Part of a small language model's weights.
Architecture: RMSNorm before each block, no biases in attention or MLP, embeddings untied during training, local attention windows, value embeddings, short convolutions, an embedding shortcut, learned residual scales.
Each number is 500 + 50 x the weight over its row's rms, rounded and kept within 0 to 999. Layers, rows and columns count from 0. Numbers have three digits each. The size before them is the row's rms in percent of the matrix's.

# layer 4 attention value, 128x128, rms 0.15, rows 59-63, columns 0-127
104:469517453503458526561533371552487543451488468509484436440490474545527425451469441480529497536417564532410455538476482510511591540563382496430445488467497446558615477480586451605535496403479429520466418555568503490596489555472498495457524514472441520444409454476469497380485572427561504489536456505479613504506514546477518521520486485542587553502486450497550518414474460509437476513429
086:482452518467483545497415434502495546515598471550576373565510534483474502489549410494492500464434570506514512525472463538425444572477457520419438600556492550438498520448465553470539471519524502465500497456418557496418497490458482521404527506527509489538553453499529499604426495453486494455452485465605429587476564546523530498617547554673453534536544507496570477450456497421482569472482
108:516486442489476485524514430555546520495567468526462532510497488465462423530526471527509474509571439551604521485508550561499457449491547493358520550456550589370417506552454416566441510444420500481549511441424614542428498450469547471442477532449557462611462635459527439529455448497512482501470482498460509561490534525532553494512489577389521468512529500435445407579490512475521496443451
083:473480480471436601483507516572495546515614460420503408491583496569569464490499461532517502551451505502415474419490490573518523539495476532476567429515527560577542413427524535560572508579473556583508468500608532492550500530476505562510545484511503544421552471600464441586504509509561483489532516532559524502494529466432494471468544436659495493520462453514554544457379488427451510509603
112:489469453474530511505491454411563531465381530478516494504476457568557298422465498531501401592581517357480504517478537458550460447553432553473400400448522452567520466524489477533444435472577448468498511523424485497519490485395517485485508482536400541492538530480504572516463492430439490511543509465450534467515489520490561464540466425418468490492516541500490472482603449527510540490435
# layer 4 attention output (transposed), 128x128, rms 0.146, rows 59-63, columns 0-127
109:455504489507543435529522426486489537520556514537578524478567472498550456525424490476439451466463499527475531500482562577526565561517460510542467473477487513506482543501623428624511474527483427567490465569632580501522568527489477445564433496541494554360509453577485482442528581399512531482554484460551528535387487461480436484469504512493519501435462504568627489520498385500493574519406
094:521467509420566454489483502420501511459525520524499485503549472556548433498516443463496468510462540458456452560571491474451461431400529563501383571555544503503503552572369521458582525473526450496559594492441544465438536507556507445443497525529541500520465398552607470449494497451410473554501622541511489534458543445532461435485527584567509547532577486442582431450424536504599543462484
108:622508476511454495582516518571476543419464433400447482532538520435447439536529444571560577456514416529532529545499513556423528483491432463449528561408502607445452525487478559523465515463491483438559433434493439532522459517537511505398488463417506449503464540393465513472550463523512477454479484477474516578526479529587578480536490628501473456578598495457429424527524473478598455514521
091:480506466446539516500588478531574501510583483529535510512561545567578448482450521569469466533488521484433411406578432469439518472485532466543477429569517574574558532535444503512568540507494486547518593471583536488511572517604509493568462562563581563452524411609565425463502535437495451519540513506515459477451556400456432409418586458488463492491495492433567502488478542436562497563525
113:562478469422526474470500529462545457509513443503474519478506482485506456549382498403517412519581530474499540517459522548541486495482492609529521441441529520621454452467547529513397472479465561504455431557514495533563427557390557508489538394537414450509495524465444543578477489469462507448530502362535609477479465597444542512546441527445499470507518554553431434560562415501447534483437
# layer 4 attention query, 128x128, rms 0.139, rows 64-113, columns 0-127
081:512490504536512527458468483540486473530487485500503512501538548427504520592566493524606487481601494542510471513445493558432586565484523446500533435581652464588528496470525466606483524526499505440545445493521504569576465526400498398456446509439491501567557462399468419460513497479374479539543549512542566509465459525401444558468553528500490449448510501497439547489403525589548549432563
083:537376433494452426488443393588485395474438545495463540506391488447504542475565535468461522511515587553534586608507532546527545534516539525520459472400527433441503505472563447462541539464609460442540508565514477481614471445525512433460567493539488512557483485588447513533530585511448470427549468517500552566565498523464543542543436536565447550453482448521532505491487554597480512476457
084:493467486512483488594504493539432496442463499538496425430550519424524531472454558428526531422515573552457457514467544510501501414524455480574533553440546479508454533484578559597450714558544497528514492459381537526464501481449478520468475585531582479502419431519439526416488536427570453544539444469432484534463498509540460497353535487501509529512478517573484495521545494585534483546498
081:473500491516480573450485394437529514485395528489539470494474474555453494413477531592554508483519540560401535518474523528457434465561420477492441529493465458499434450592520555462480516538553503543406510558519563524503531494614525550637542577463522534474505517504382523480626489493549463501514496557402493543462455444458489487569477427568510562506565505471487540541572538476525513587378
090:500455421476487526443495433533457455506498540498525470467488472550476495467643515474466419463542478544528454499474467487480567494527420575497547473464493467453451479469406408436520493587514488423491532424464480455513532502437496483450570472513542520560455590508448406525387456522497580591516490504483462536479452546599471516418533435503501457572466431682549508457594461495413506498462
081:501517507549480555508439573486604530428600517533485580523411478469427504382458490443509458649529476485531506497578444475475501506555482464506499600474420547486497514557515411526423526403474442425506476480573509451438517514583534438568512486499451501611513456423619522588514474549517459515510515437563513499505589513606487451463515526499543498501427561579518499474530500498520456534477
092:543494479514470489552569519520511551537469483524413486570463522504547448481503532535469584468499507463489485594494581488486498461498501387567511544429483507564518578564512470502506517411401470544467424529499406490527522475548500537493472416416524617385559487576533541340548467476532561529515544526477557475530499475597545450389480604473457478513509440506461498442442473595431458479474
092:453430451464540432443521583441475503522516539460451511568420463633446384516536435513464564466512480423481491495534519459567518516433502578546468422380416541529478519594519513453501493403537492402476505480366461536425542484490444560436487385562467511524434495522500450478478497479527585547426531533552460449467524487516476547448481498467600553530535510508557454517499471469445509456457
115:532477563574474528498566519527564444495477485468582473590529581474562483464384494477520575544493526444465438439548496485468439468474376363458505570502559457510499492509526558500498485536444542583523477508575486478462402522546473468473464601507483459470615457497528443392467490543535445605509607521454465479510570494540511564427487562508448526574561527511477526467438607471486467500487
092:467522512556473525541369589548543449434496558428463579568472425479526542427451503433476446482527544552532552445488450503506426428525556409516568501549559481433534535463497416535478603590471492556503597517591411577506500462510423481538470513622552573443528533498496495504539537432477418474570538460498429562518543558497444444407511462501505505548484547518508538510463536509568511506550
079:494550512615503463534388526561447521492548520512472568556514472460503544462471528504477444540489576533559508539491552529465491508512622497478585433506585470481571523514529489528420636541531495498537501579539507553528465470482446505554509454503564624441574552537450536493513499464535458349555409446535465555546569584524528402498550499480507497604383458507536515492507443503561503487506
110:529478473380529443517480430493481566593449499551460445476472462503421492562538567475435457486401503513494583587500514534498531462476592616542470397526464535506542509480450519529554459487501505537420424499421516487525565537474484572541477475509513570517405547519441549441425489509538561401498376504543506468464488440428490475550517469479522410366503430507433420500543464438508528514483
120:513565542450452533450566590490523463445506472467472520484565582548544470475440507609465540545562474493508470466559527519548491515537492432397497637496471524441497502515521421464459605444505471561524594478592615466426449489605531450485410465511605430494494468466569530343526511527468459482486610473532485511524522466477498456490500564521460549515544585450508517540478525543475512535510
105:427504574434520520513510459484550557526556522465564456616544570498505489537463489493456537599374496525509568530488492523507438453626546542477506494464544528499476448469516532620515458434481523491474557527470608453431514546558476575511491469416614439447517601521542479514463541575596509389500520468515528488512556480460490491565549548544450481536485412429556474492481513381504524545551
099:527552507479479526534515578549513480510581463441560556550569521451547492486478487488563528462581502487508422472496601440532540462522508408453553539489520485551589527575533403511502561506492480440577490438544560508490499508551507406556424602539458450591574505425516583481503447484473447357559638530580434527523571512477481524523532589475475506493489513502509589487499499581588516499543
124:521471481389564414526493438492551655499517498456383460571482494508447473544545497546445553503398466493498482576476488525430528429496561520489490423464538518454525505530495472553473514480380529560477495524359561534446520510531450524541468436559559570374461589506536530454449535530502499470517437579466473502483454462457551439584534566515496457460551456479493464473526437395498554528492
109:477561537609477528507511575504430463466533506538504492407463507512542448476379566572595449555619539545521512483499456455517432509486531540598476560535451522511469516485496572521455513522566514511457516457503422518569564478487584518516515457387511590539470462513464415481560442486561452583533531351381551507506422528447479582418519465439520531498473493488495485513484513593532464513523
092:529484481532469466531543543475461419522468506541551526495527444562532355492487508485522473424558480484467440451512556473479523601518391487527526560382464524450467505506552480476510465528521513480580413419560544456521545483463518518475550565418358480661526591588436447492491463479524574564444479477480500440532508487576520550481497532450509557466473490533514522507507511582397409445461
097:454574575642441483508481496500519520383487501498550511477514471477475464469413548490519456579487536523503573457547472434470437472445573469518507553537477492487525548480449509532476516461437518470389588518445394475556534510479530495468486443370488481541511436495461388482507410498521434552523568441383600520521510541466505596402495441498499527539528483590488533551497549559444434529562
097:540490481544429529523500500503447419522464532589554498484483443508498431491451543472486460484557462566512487421550501544490479603571430558562555596494438484481428469452525488515517432514536493539526469426569471460534604455423551567536560515400425526633517549562477476464535530527510582522422428443476489501531551443594543488422521443470515573447471422534482514421451458579432441447507
102:542539561569484513501430520528489504506463544568571484537449481510451453550466470444490584540440562558456580427452418478419442607505447460478524563537486498473589490473524521532556427582518512566473522461484400484538581513521484515549460546498468627369560567475456416460429464519536556523436483522496493507478571445526545571459473369490532519536564445448453525451423514511469437480537
090:452453551470499460557477550538405452491473547460572504519421522548557464491470486461486566465407440513434480509466461553402475521455428503478488581476585528566487523452494483483536468442439518445494482476480573570449456531492436571389555625537478413427467466610501528546464549411517463487503486566500412482520472536548435465476497387450464514492473382473495517620546512474451527537461
100:462556502540508470427513514488395389481459453479607471467444515521579449560472437551459425491537598497542514480443433485529431538427506461480474525504462522496507472484458531517559526494534553569505533462577424523609579566524444447544460542513494517567518439465510453500526431503539504497598455610489521467443470443422471587433579461460565457577505477455413496462453561601504408527475
118:460614511586480508428493491497447413445463484499537482378462450475581525495464459575515396476618570520551477491500477440572429470443514426536473593491429507466514524531495470498508525564623520494466503474567409557578532525510487466504448507466509519526567382476433469557496443482531468518577585485471565462484446533436439575446522503435516526557554486482463523479481571611531483546492
099:482550474571479516501544584455397405507553562545458497430467419604548365415556548528504489418591545456514513469510539466492444449427386533522521514473460453484404512540484610488484523489506547500453459469557512497531476481467524534534471514506517542448474446620442561437471514511591534604458463514472495461521473531467447479549455476467557452583558519584483504447571480484404476493466
095:524473457434565471524526471515558504519488399434537454501572572363395621551482520456536452570546477514575488492623513543484524456532516552560453491587462539516566447483546471555443479540517492480550515532521476484489451502518552468501398498512475421624475525431580427514491509500424452487548558396512488538489578509521505580461553586506453513450497528544482460438445451544567577476476
091:549447400491446515537591541431459540593511554588433508459451486567608399458558518573481498466556466448450513543487594518562489460466390568549481505426477462516511456549556477403507547458479483457520468481479517486516418517505519482439550551575500540528484468553421653489494491442554572491462518505565507448478487517570501415537469638514538489465508529548550490508484490557434520498447
090:466482397410547530477573543501577504535557445396504486489626577444463584458518479512548509479563416471538413483598559534554473504554478515506498443527545517517489510491541517460453501549490535417550560536544598482402451488485554555508538517525622386599565519487499455588510529501472479487526596422547525517454499499547558516453492573470404510455532526482477503487437458495572567501482
082:500559542516472475472425550505477473524415523528503493476464509540427429557457513440577520522525558557457531459499417463476438521417468453553477542551405512454602539510496570507543457566563551500471473453475373494577552496533495478528434537498424588355538471489432410428426458512511536535467497465500487479497594445507557585502473437455527523505598454499451489413455495574427410483497
099:540519454458525473475511425475540537459490460452376514474550536510451543548468552505548489517500467441508547559564586466543535392487522526530435425491489546426498522517488437389445496502517498436444492454408489411460450467574540544494463461502524487360479479540445507395413513543506520455451559467517562527521527533466543410607517538480458492455480459564465422421443365521460521513412
088:474424440410514500503544449557596582506479441368473523558618564417487602510494503454532498554510453467527462543569554534572540489529587508520486405467601517529515486494483416531522498492489519444570498573491561546446451508522479487483528457527517414606515544423541490529498537482424419432570551500585499493477467522520537494514540569505451494406448480511523461583433484467560601515527
083:503508528535451496474505505507436480542430555616593507415391492548568421566532440507406506529506518562480559453428447501467503548440454452457497548497404440477563498518581524491537512538580533577443489428534393473582540535516471479515508582568454603416484479524422535471498424505523615536501424563511510512461443456456486567468460453525512487530546485466457527388533509517443443478510
119:526493428526530544486539431490465526525548547560621481574539551521540550506561469524386517459403483502498498411514501555452473542566524554430539514438406409503436466400487448495559453544446505588487597475522532433443527517455478571444642479466557518531410585481497517522468547520500599504435481553561489484454508489559519483489443452537537507443498425475482499479485518384415477482509
091:530535409485519443507469491460505439534436517539447483504450408540439422531525521480509451443498466534491507490515494492555485572486498545570501541479415510433474457493473538511549436555583544538531383516485486485514605504421492572545552428464452575538497567547399433445474461583512592572436405491459534437514499426501503524566490454393545513449515421514397459426485435480387455457479
092:486572570517499516429485508394476505531440500563473489456482461554473459491525510553434472438464462569482508490448462523521515581476471486503502591558483400498480467463484617549471518389575524512534476544546564477509575525471590464507471476403501501480453577557484570390573460476520550551489339461424487505486414518455515419633474445547511467564513501454505537499581487452500465471568
096:530524445507507516484616651456579587574534467439477556416587535519534475485479449582548555405595464395497423531516587534574512471480449457530518385474524524494509548465547508466469542509542559544495519540500533435466484493510494547538489453525634471564550530464506458549500542465451477520553554483464556476494427482468520469465502552499428479412556605510444520445427422521518505478509
106:504519515585461486509448571507470474459503557533434575448445425590572422442537526528499475421546567461427552506438523441487493441398428465526531470450573459505494531506482422477591540473481496545428449437524425575579521488495417470500507516514447620409498491465443584412478492441486520610463443616528500496490414517456511427531528479516597491481474444529520576554528512509466508485498
075:547508452554466468500428574511481469512459561581502480517428473537471413530494530455467495513487516547443549424513465502484474562482418476519509533460388455457539477540578525477563437559530535564477437468497392496529557507457475527515519545503456609392551480467376474428404439526535579554428473550554522472470568424545525534517416472479556507433572432474464496373455475507422443470541
110:477533493489465523480568431483415440536460504561542483416488439534595377508529466520472433472602531563540490435515532508562446524479406475510511605441442487451513457538538557548523517602665522524514496499595424532562508504445477490586464552466437543454593428522432512528512479545566567535504471456482497453493463486429448552501486542484504556538577486470453486438453548569426506470462
077:498460411533484492526547458502392493492485478537600475509512548529491419511505585521466492442461530443525556515573604539445496500460489567486504544356451447421451519505489518470540426433421497557466489395502537476453430494444525557454560473455453448523516484486451558395490528548627566601476396554509512486484530554512477494601495500496497513453497423507450460476498491532347507499477
096:519552518426510481492463448474595510527536418487578435500551516442466518552490446456521496511412373525489500519453453462450501564610513488402530446510536555484480486424475489577499442496505522488505530548468556444446615596504440561479527420450486418530551497592550345533407477517506468469510511536460508500502513451491502518513509429476382494505462427485450523456438456402509421508572
106:435519619476435557502485540490459499487515517460588437547472502493506455532453495421497603516412518490364537487433437501497512608516467497422514626459561493622519443497497649505567462454487518472543451517519554575505525555484490525450468592440513470509517546441526535489497487472549458470483439561490395495464495450451527571543517418532520456526489520498526559578595593463516486491510
097:450464528391526486530495460543577570506488466420525464581565573415466601517467474460575573555406440510483454541512495557472533533577582500470494477505605566497548485473465471519538449483448466453534570520450608528413454515499511526484513514464518400565516539470524451577543556495478424391539567472531466549502525499533538525481499462486385548489496440432526489593411513445595546517514
080:429505530498533487458578417491491500506566449437529548460567516489536611474534465528459431448531499482563436527493520496489556439526572533484466449520590521543456547453444407469429532468500472458510575513513576475471455498577489470475547479515544401603448530532656565599548571451464436474561513481437512528496406592513498463446563501535459508542399594535523506583564530500531525529472
094:464442480373535472487471410515576561503441434406525469560539589408522655524477442458492518538431455514514460534514509583504556520566577476459449466500565524508514484490505418503526472451479516430534548528470591544464466534585494481462516512513514431590474597448519472589560537510421433386543528501513507530461493534507560509528518527491444527446449437469542474581447503476620532488475
105:470484540624448513512478537550385559433507578529441579461423496545522439524503544547456551454538605467467545447530510514503477452389500485566487546483485434532518555561519475499511546461470470527471431433511408563583473439509507430505471549532498599432465515427468627413552523433498524515485452589492465501499439505490525480500539514573617485478499553551535547499581540578479551460434
097:523548416505549435501455514451500449501430499525438516492467388554427457509514512482501432440527491539496499476509471478551471594457485513594485565503432514439478454490479525495547444573600534509518386527473462487506612491421480540565521431464440559527465567569413427461441468554492596574432429483444529437517489453496523526567499431400558514451529429538417463433494458486396450455486
092:404534507632474434440481521532520467436577452417450573436529428465510508498448528432563387480566601506571451454469426436571513478450509443526511473535514493440489524506388509527525560602566529458489500531479449495551567485476484418567450506477432517523512579432451501493455511514541438515535489487482601457516509549499557485420481378494602499530446546541496479433442505532485515503574
097:444508500483531473454613458519532471499566470430539561445610519478576578494534473538458451413539498476554425515490500556531543447533581513479511430530602498558477593424436451492505514480509504476512586495504573482483494483548495515538639497510563444619463605497628561581547591471473477490552480466472562555490411556516520463429580441496454514499445542513494514583496487489488498523466
080:545539510576467460502432591528480503499499557550518511521474463509421411492471528503562542538523552530477535436508427470453426529471415485545542577535425485460542509497503571547536440591518516569459454468501381474518582458441509520562462525457492597409559505474444425444394459555520559577444501478493512480534613443581530528435473398490540526505580470486454489416444474549414438501536
# layer 4 attention key, 128x128, rms 0.137, rows 64-112, columns 0-127
085:471523571513520461489425561495415434543488493482447526459414458495518447589569531548513458428551557539539469509450493525535534532492422519448461492542454566476562596486509410459348560538478432437407438526545567486566488443532486477498493571574433545541431424432482520454529531500541498466481405442499481577524469450516443535588516590453488492506465529569531467493508380517411472535513
096:499459455443495516468447453526498484514471495442399482407546531467405565565503514621516507513501511419596421508446489533476479480516580450529537499488569464511563560525448553535523435550514438417537471472454475431451470489511640534489556482488467502506391564486440614488550498492558489537478396389439505463522431481480552529610506560541399506499495550485510580479497506514399468498493
085:477452477479448530410544520383535576483479485453536501420552570531478589497479379552487414493448429500576412420537467557539478502500439519450530538517438499404527501453565491433520409517469456463499491414508544482489512437454474526453522469484611531455448503493513488466473525558395509510530514530448392490539444484485485507491476410592432503529428410481512617517559431491469486491581
092:515449509564487451566433486490550464454570571539471552467434544526540457506557515520491514484448481471570446483464426557424484507440529453475415470493370480539518556552545522534425427458486471592568500551437431431585510464500423536541584500548480446447542480548541531487485548544491538581453563599514510525537419485494460513479547478488558564669530512500490551460542492435441593446437
094:509543400508561451457486491505467372487473479464415452503348453503505583515494560447465445482511471568517426541496524457548501515419578531530464473535512531456436496411479532518515581597565548527490461530512465591581529515426491502480529536524533529550513493446507510552350423449511493526506495525451486548452397450518420497462500484436520478478481457531462504501525438429481392529369
094:524477491550465522488477558438487394395461453436556466399448530548502399506469550548427508487504503423567424537493505468639444502474494444478542575567461432464561490479544444507532466488535526434494521531509514418511566548415528475401549454536482511455412414483467470483580447447477565510501455492568498390460505486506560560473520581420557510414506500539476522470562579518442441462498
103:457441499535489526446539462537619532478511499424530431433557522509492608464501528473552491534457559459438559391518454507442526427446491471460505621503492492459504515450482457426525581530477524522504614432469529502480483502507516492480460490552511412570427543465418559480395536546469484506501494562496523529466538507388471475610508355576483496464583496481493535521525534591452588573460
086:536475470464464489529546546486493488457507501505430523594521507468620561501430509571425565504477478556515529551553484372538449490540470501546468448541507501433513470581567498488455531447532466487535497559477543405538524525564514519496546416456554661411498506588518556446601449486498510507486512390569499472491506493514491468467454553457573500468354491454533428539509516420506487466377
089:469553545478547468501493572526548565533497547512512566417551506480523559467418543559541505495478494557557480506534564496559446484513457452449553508509518519371592521543539506454494425676468435518534482480532460596485508425641486478632429460578556480466525486578468524400528567570553457540502529432501530534556507508515517438541512471501496582484516542498526500475444494458605516518558
114:468459562460508561422575476527527495524469504425576483454573536501533539492527471475566513519568487498454517464485615490486475559527426444451555480507585482471551441381466457477482590568506509476537484493606477448516450493595535424519497571511552387551482537546424524440515464559498512583548480485483551549513474454454418526457501519483429502583481517619383558464381478577511473532486
086:471516498538496502487478501483502385508477541484496441462512533521421477452575448498507541508426457505483449504478399528442528533438565558503456540463411472533411519374398395461514412441464488448430625502499489482467508542417561473384515564476422412534475481464487467584439508445536529479432508552510462485468552478500472497579472400495496475421507450479528472602483525466378487513519
109:521469457442567417477492459481530517562401496476380546527505516472426499499462520508341485457428495555533470573507452488544440469427501590532430482519474498500506511532480550505503413506498496570540429458421482592509583503516455623532501445507486626470470536525553490492391567484425472463440444440510463470506526459544516479477531493478515504543595458441567451461581410425490532446525
113:402462558564428505464510545510487582427535536516438539555513601515455506443539494451475566511426517542483506556484404532448494552464454541463474496506485487491517547493422397481495444461419511545458513434550529504507546494498492485470511556538462515462529509518458518486391552452490454429435468479599454621503565499516495429475451435601489493556453492508621399574491497505525680527508
106:563428474463535492458559484441548447526485475510582517590483612510581470470482478467407482402533463429452503456471505493509427502512431495496466618540495485566573445524485529422562357409413535529633519517518467483545445600493466542543544530541539450548610463498538510481442517497520537497538545528575472458474463460509432557469478517501453538570563471465458546496532570464470524416465
097:390484532496467504471502484511514616497458507555455527567490600493496541503509471451449568523443480535391447592455416616471476446550495571469491469548564492478463555504427602493550515530530477506534526425523548600498503565551480489536514527524488458542510519500445541484432512510443452502458449460566513572455534469448560499533552535655475427499545458467526418556518533460595639532509
106:576462502429530490538582502484535572484502487537478552517529523499490530507416494545487521474536501366464528468503535519534395461502471475519508549477519484462492527698579623491486466525514495468613476566418486508501450451603474546637453489529474560447510499569527561472559553517477528527455490554508466458529512489474517574494446542484522576538621522431473547404537529536510528409531
106:435537477578524484455457461527467350552540500533550431499428462487560492499542549480475456505561546611571496543476524477480547528539509494550545522546527481549456457387518454508567509522564534514441529509652463530497548503387457486442540521445522490569512487450545438526437421524583456511571532444554530536484497525544511454467605442473506473458377496554497498538506487495577388579553
103:584547554517476555567546408541422474491547584532464532572530504545530492527546454516549544497440451584459514462453552549482626504529551508372547476496459397513552477522598507586512586459492463518514481568456545490474548506488501507497462473487451536420551550436519476476504452604454593494436540567513527545557522498459552403545454565504518454462434503492536531472554528437494602438397
093:328547451493543521510519342472461525515533455542448426524424551443536523479536568551520469475555569511546503560447489470462486443490537525569453523517482507458471524448475588491517511460466533569455478476562386479552479553443463513515543531445542441531406473492507549509465410443533408524556584501491520500468495557526548433446593463503497539506458523596506457605494497483589451567577
094:571520518580471619564445498501482474382484532511505480509475505492575556468540443589436468488477498541484520463516521502513508473533387492470534526484438432563562476468490425562440535414484456504547524494398497508534458520493493488473488450518450519401517450508484566473441533529484593558538554584475415502532519575420395456566496689525561453508464488511555535454451481485500547445590
101:524458531539526457487476477503537410512398450451494514413522537429491523562536450527500492490527484453599501524516589468515576439495579444501528376519515439561488559461501534571433563546556495452562494658449570477435549492535534481438525429513510477458539440430540544535607513454488470549556403459471459490484466546534566391456583557548491497379462456554462492518489475527535486476511
094:605494527456530538464456515540530423547461566466613499508510582479441535441448481467469547508455470483416558490385563417485444573567511479503495447516560468614471507446482508474490494396480518582586490450507483520520500582565484462537490488481539469508582484522468594487600459374524453453527466533465491457463496570608489509547477550511504432516600440545481552494493569608541521519528
140:412545528627538498423423493486420387475514520484621523429437453476545475519556519479488423526544558464422513498469521429454475522493473460540515534539496509546498513487489484461505558545545486454478526483537415529530555560480469432405524507447549444570536470446474478545440431424581458503593454513549538467478498515549547590381569486500551469490446540556517536494526659550489434516458
106:435633513527513523520463477532415486568447483559481444475433479459562610572523579510502460449533574617506505554403529502537532497548540474546530456467496486538492501372461558514528583579519492490533531539567433479505499582416455495477574532462549472584454538527468466562479445537601531439493420501487526516473492453469491486536604451488510444482409455465450472533483513541530400567581
095:551528535529405513509395567496455531593512495542441487467448530511488575481501502542461550582493459556500514438514476420505469410533409497515454479494479508513498460592538495429395474330457470505506457545489534436457488509579563481499501433494470560473529512498514596392567447505500498582453406491423357457500554517536482496524501587549525526428484552494602544495518531544529534535515
095:469561478521555469565556456536391516401613495567478491482468463509520450562500574500540425482541557514547508453476471602443475528486516532515538590566483571461555497585586527459514636608560466530462550564530461538558522455445481516544493579455521448490483435530472412545372544493567548498571531483533570499538476486443474570526483420467533542425491450524432504451528549532495468503536
088:610529508504432499489463607461464605524430567481551503483511481544467466552483505522527557563434477412408572466606499411559509478442548451542466555423474437469559466592476506466472521414474536493520424489415474460479521543522526463456539419506452546497593582524432497476505536474480532418459509485403457464525582474493449534516474553549555492580566476432583473501481578458539535425459
085:446540474508529511542499563566516531393448484486497476514480447533376443573457535464515478518541523537528479453582502559483434559498526533497520605446468594425538431528532425461501499670578456459428561431568439532565481461491488480524421577531457478501436458563503370495448534473499478507507518516531525493557470506430478667474505517452539496499585496492457495519500493516418469481556
083:618516546502518473508468470516481465595431508499517514445481502482500529579514495540522516498497508487506533526417565477515544469508572444485527385529487462610522506454546613565446609545529497502631476661455559456463587528566500496501539425474561473473553499424500569486607480487521520527535401482489471458482444516545537438481549549535541484364486436506456565501447526571532475498497
097:608484463539455483480477575504464536431469513420435518442540528554439658541451598573528464498493452537534564512525472483549517418447525558531541419502443457409489541433497455462459587557468568385483509520507538465506501446488554493473508449554479500450451514466414470431468574462451434494419465476458431526540472577446456476494474464497569499532543384454497477564522485554436602498495
091:424486442500516568542551485531520512385550509490532479569505436542502411499481507448543481497493530501496521452514472548482468586474484539501507534469486544413530467505436419461571449626536476528422547315520457535592459467422499508541453591547461495561441540566465413521412531546517517456500594542525613543526501486420459590503465450453531480574505456454452466482489452493455464490557
082:604528586514501481432435581510510561514395470464520509482477500472557585553509414467467527503463559401452498610489534455482525483525550467491511421451539462567522560442477524626423599459532526499552454608452532472449568556584458463458536405465507554475584522473463515524598505497507551383520411546469516455472492435531547483458569520550518449492484475504460467448489509520528428483452
116:538495471571395537522441545536545491467529474444500491443473521498592479473464531501453431545533532537545513479566519384523476516434478454569491461410521506517468543531383443464449541476491523545503493339478495493552481429535457457449442513560452526495532429636509611526477441413529466384550500539431445497521480556488401510471590571485505462548448498521523478512510469552580484549567
088:551567538568434574517434516587463538461507566435408530370553393511558492500535527505515586516455520531505531501521512470582576510469500458479548384432536402555515499485449421552418583482545459450528496564462488489542556470488547468425497409527463597410437514550481538455513484496485512470496517542418463534570504514480437423552473572521532406538454498503551490481468455487552542423546
093:481476546518456555532400476464477470521437468540454477564454526486510442486478527482527481523439491459530463591524513518507482461507469509492514471413509437528467459529527609615453435420477496474478449503448574476399489505513490577511575448467447572458525492480538524457617500596497481545459429514420385474514561495492697403518499527531419504481522539478547573420557519468489465566444
093:417466461459542472518451444538485597437492498479493457525487436501419437556558486561482512471512593554497454524492533503534429434495447459506424510415402532426595470555559501520443536630457466486469506408491425400571464478560560508539488480538465522489416475552490554497531438515445503514535413424478523471509452487447427526548513668453459516496489529403496502480440425523474442503467
105:540411491520421519461432541467506485518469503498437521526513510510509453444540445502503510547447462500420581482550480468557541440541432433518455471449435411464479447537444402448467541314479447489503467451444527411485479538503556448416461478582502562539508499466460668397514586467457482490520393482456490497500521452531418460552469561554516443504453509538548462465464499555490565496513
077:599526531538458483457425619510528508508429522422462532347530485497528560567504507520439547505507517440498555513534535406559507475463513450513516392488559437561503540463468480592408566453544511477610489637446538482509555496520528475440554420524557549441530496498499582439571477417500511504521432515456413484500481535556473442496553580521578489474552442488517530518445504551521512447557
109:648576554523516497556424522541397569513418518522505475508481434498569541558481545537527549501497540610441536532464519519543549529569520421508544498455512489509591511431493555535554602556549493473481520509510480503479541557423495496508580546417446511568500547484428423540517426553564615450477448457452527516492517421460586423560562521529508453460437450438449505462485544564515404518489
080:579575497527461567449371544500525544402508530428471515493443464524505595492462496527456544521479483520417492494507459433566438582501434475511458557546505532515518549537426372409421467412464483422475456395482500509515520520470516534446425516532455513476517484570477529502520517476496567441465514599415440468494519487502413536610475605466583484606577470478543442507541524480477547490508
093:549483456484583484549453421451529415461408458444499491487477506502477551570452579475482397421532568501515534593442588453532447502454496483497518375453586524523476529408476533527468563642447483489604479448467524494488513556512392506466578469462535483583448561535425505515459468398531501467488437452510463502461482556536513445459573534487539445421479447538439489483439516523469429521499
109:464471519412534583562464429484505472590487507536559449533431573481516538425521469448497487508449519531406555508409510516477391520563470478482483496520562556576462440540511628515503462416502454593535494413485468514465439598527449532562505494459500463478482512526568590496543383521505467512535438534488470486425553479577552489564553584490487454459546553485501526397584574471583460544542
094:426484437458523538500558473523593427443518543487582512562538497504449503479453508443511487455492492538519500466502509535471444600475548550481556543516517536475485500423465452435591413633483545488505557306566463585545452482483451509544470584524528412600484549557489457539425509452527470413502560495569544521498474546553541598482463421450494495591582500504471499525543463488486497528536
085:460481477470524516584567425499487506478530453564551482630458493516503448486508491477566442506514492545516437517483495563439504524520515491460460572472431579450506469520546527484584470534445515550384499378529493491502446517477463510564465605486436447588472496536470391595426505599509522443466555497572631477487518452391525564527437473473439494531441535513470450481554501434461464561397
093:405458426451547518511572507502553454457478487506539474544477456516500463472480542450524461475511492487471500562524513556438498547480570573512530563465527569481486482440450446524585485584535552512491545399551466578567451478447431519563490580507526438565491531560476395548377571515516491400537574516595613531526466472442490600525465406441504470623549458470410454511484458482489472533534
106:498496551517464548425517523491480603563506530544497515468472569508522447430568364465486618529411421467456544450479419523451552490559457490487478567562437428439513498523554450481436461298513505528509515535454510450507490539438577478477493474543499538455508490479532533476556588620459504474511499581501541480505508507486496490581410465572463513593508532474566488481550509438540584464486
096:527541547525459552531463470581445513481517559442396521401559411497563486520557502495529583503441481534524496514497537497551635509482529480440553379407510406544544505486495429602442609476550451460504508572465519509531542470480537475422513401500437583423432522519461531475525465519465521480490529527444499546559513508459468384570472594544520428496439494522567511475477443448550528434513
099:490440506485520463552466390516415485448489463503425500525543454519581485509514513516583470538541555576517489542468531553470660501496510438446509459483475510512551471572564564605549529572566460458493369576493512524495556514499515527500521477474296501483494495481518469484510413557474536477466509515565517526510515472430584400545543544519528462429423452512502446504454466491538508489378
097:442524452508512573602499376501500519464511427546588448600437471506444427470485467475557425518510481568499446500529529522424490526521516484510468580473421568460483446528518513453533527513463523563390496354513484480497437522527463498552419571497405489571451479591481419588431472557544511425479531516515595481516511490400499602563494522465460464542465515515479458475554481466506441561434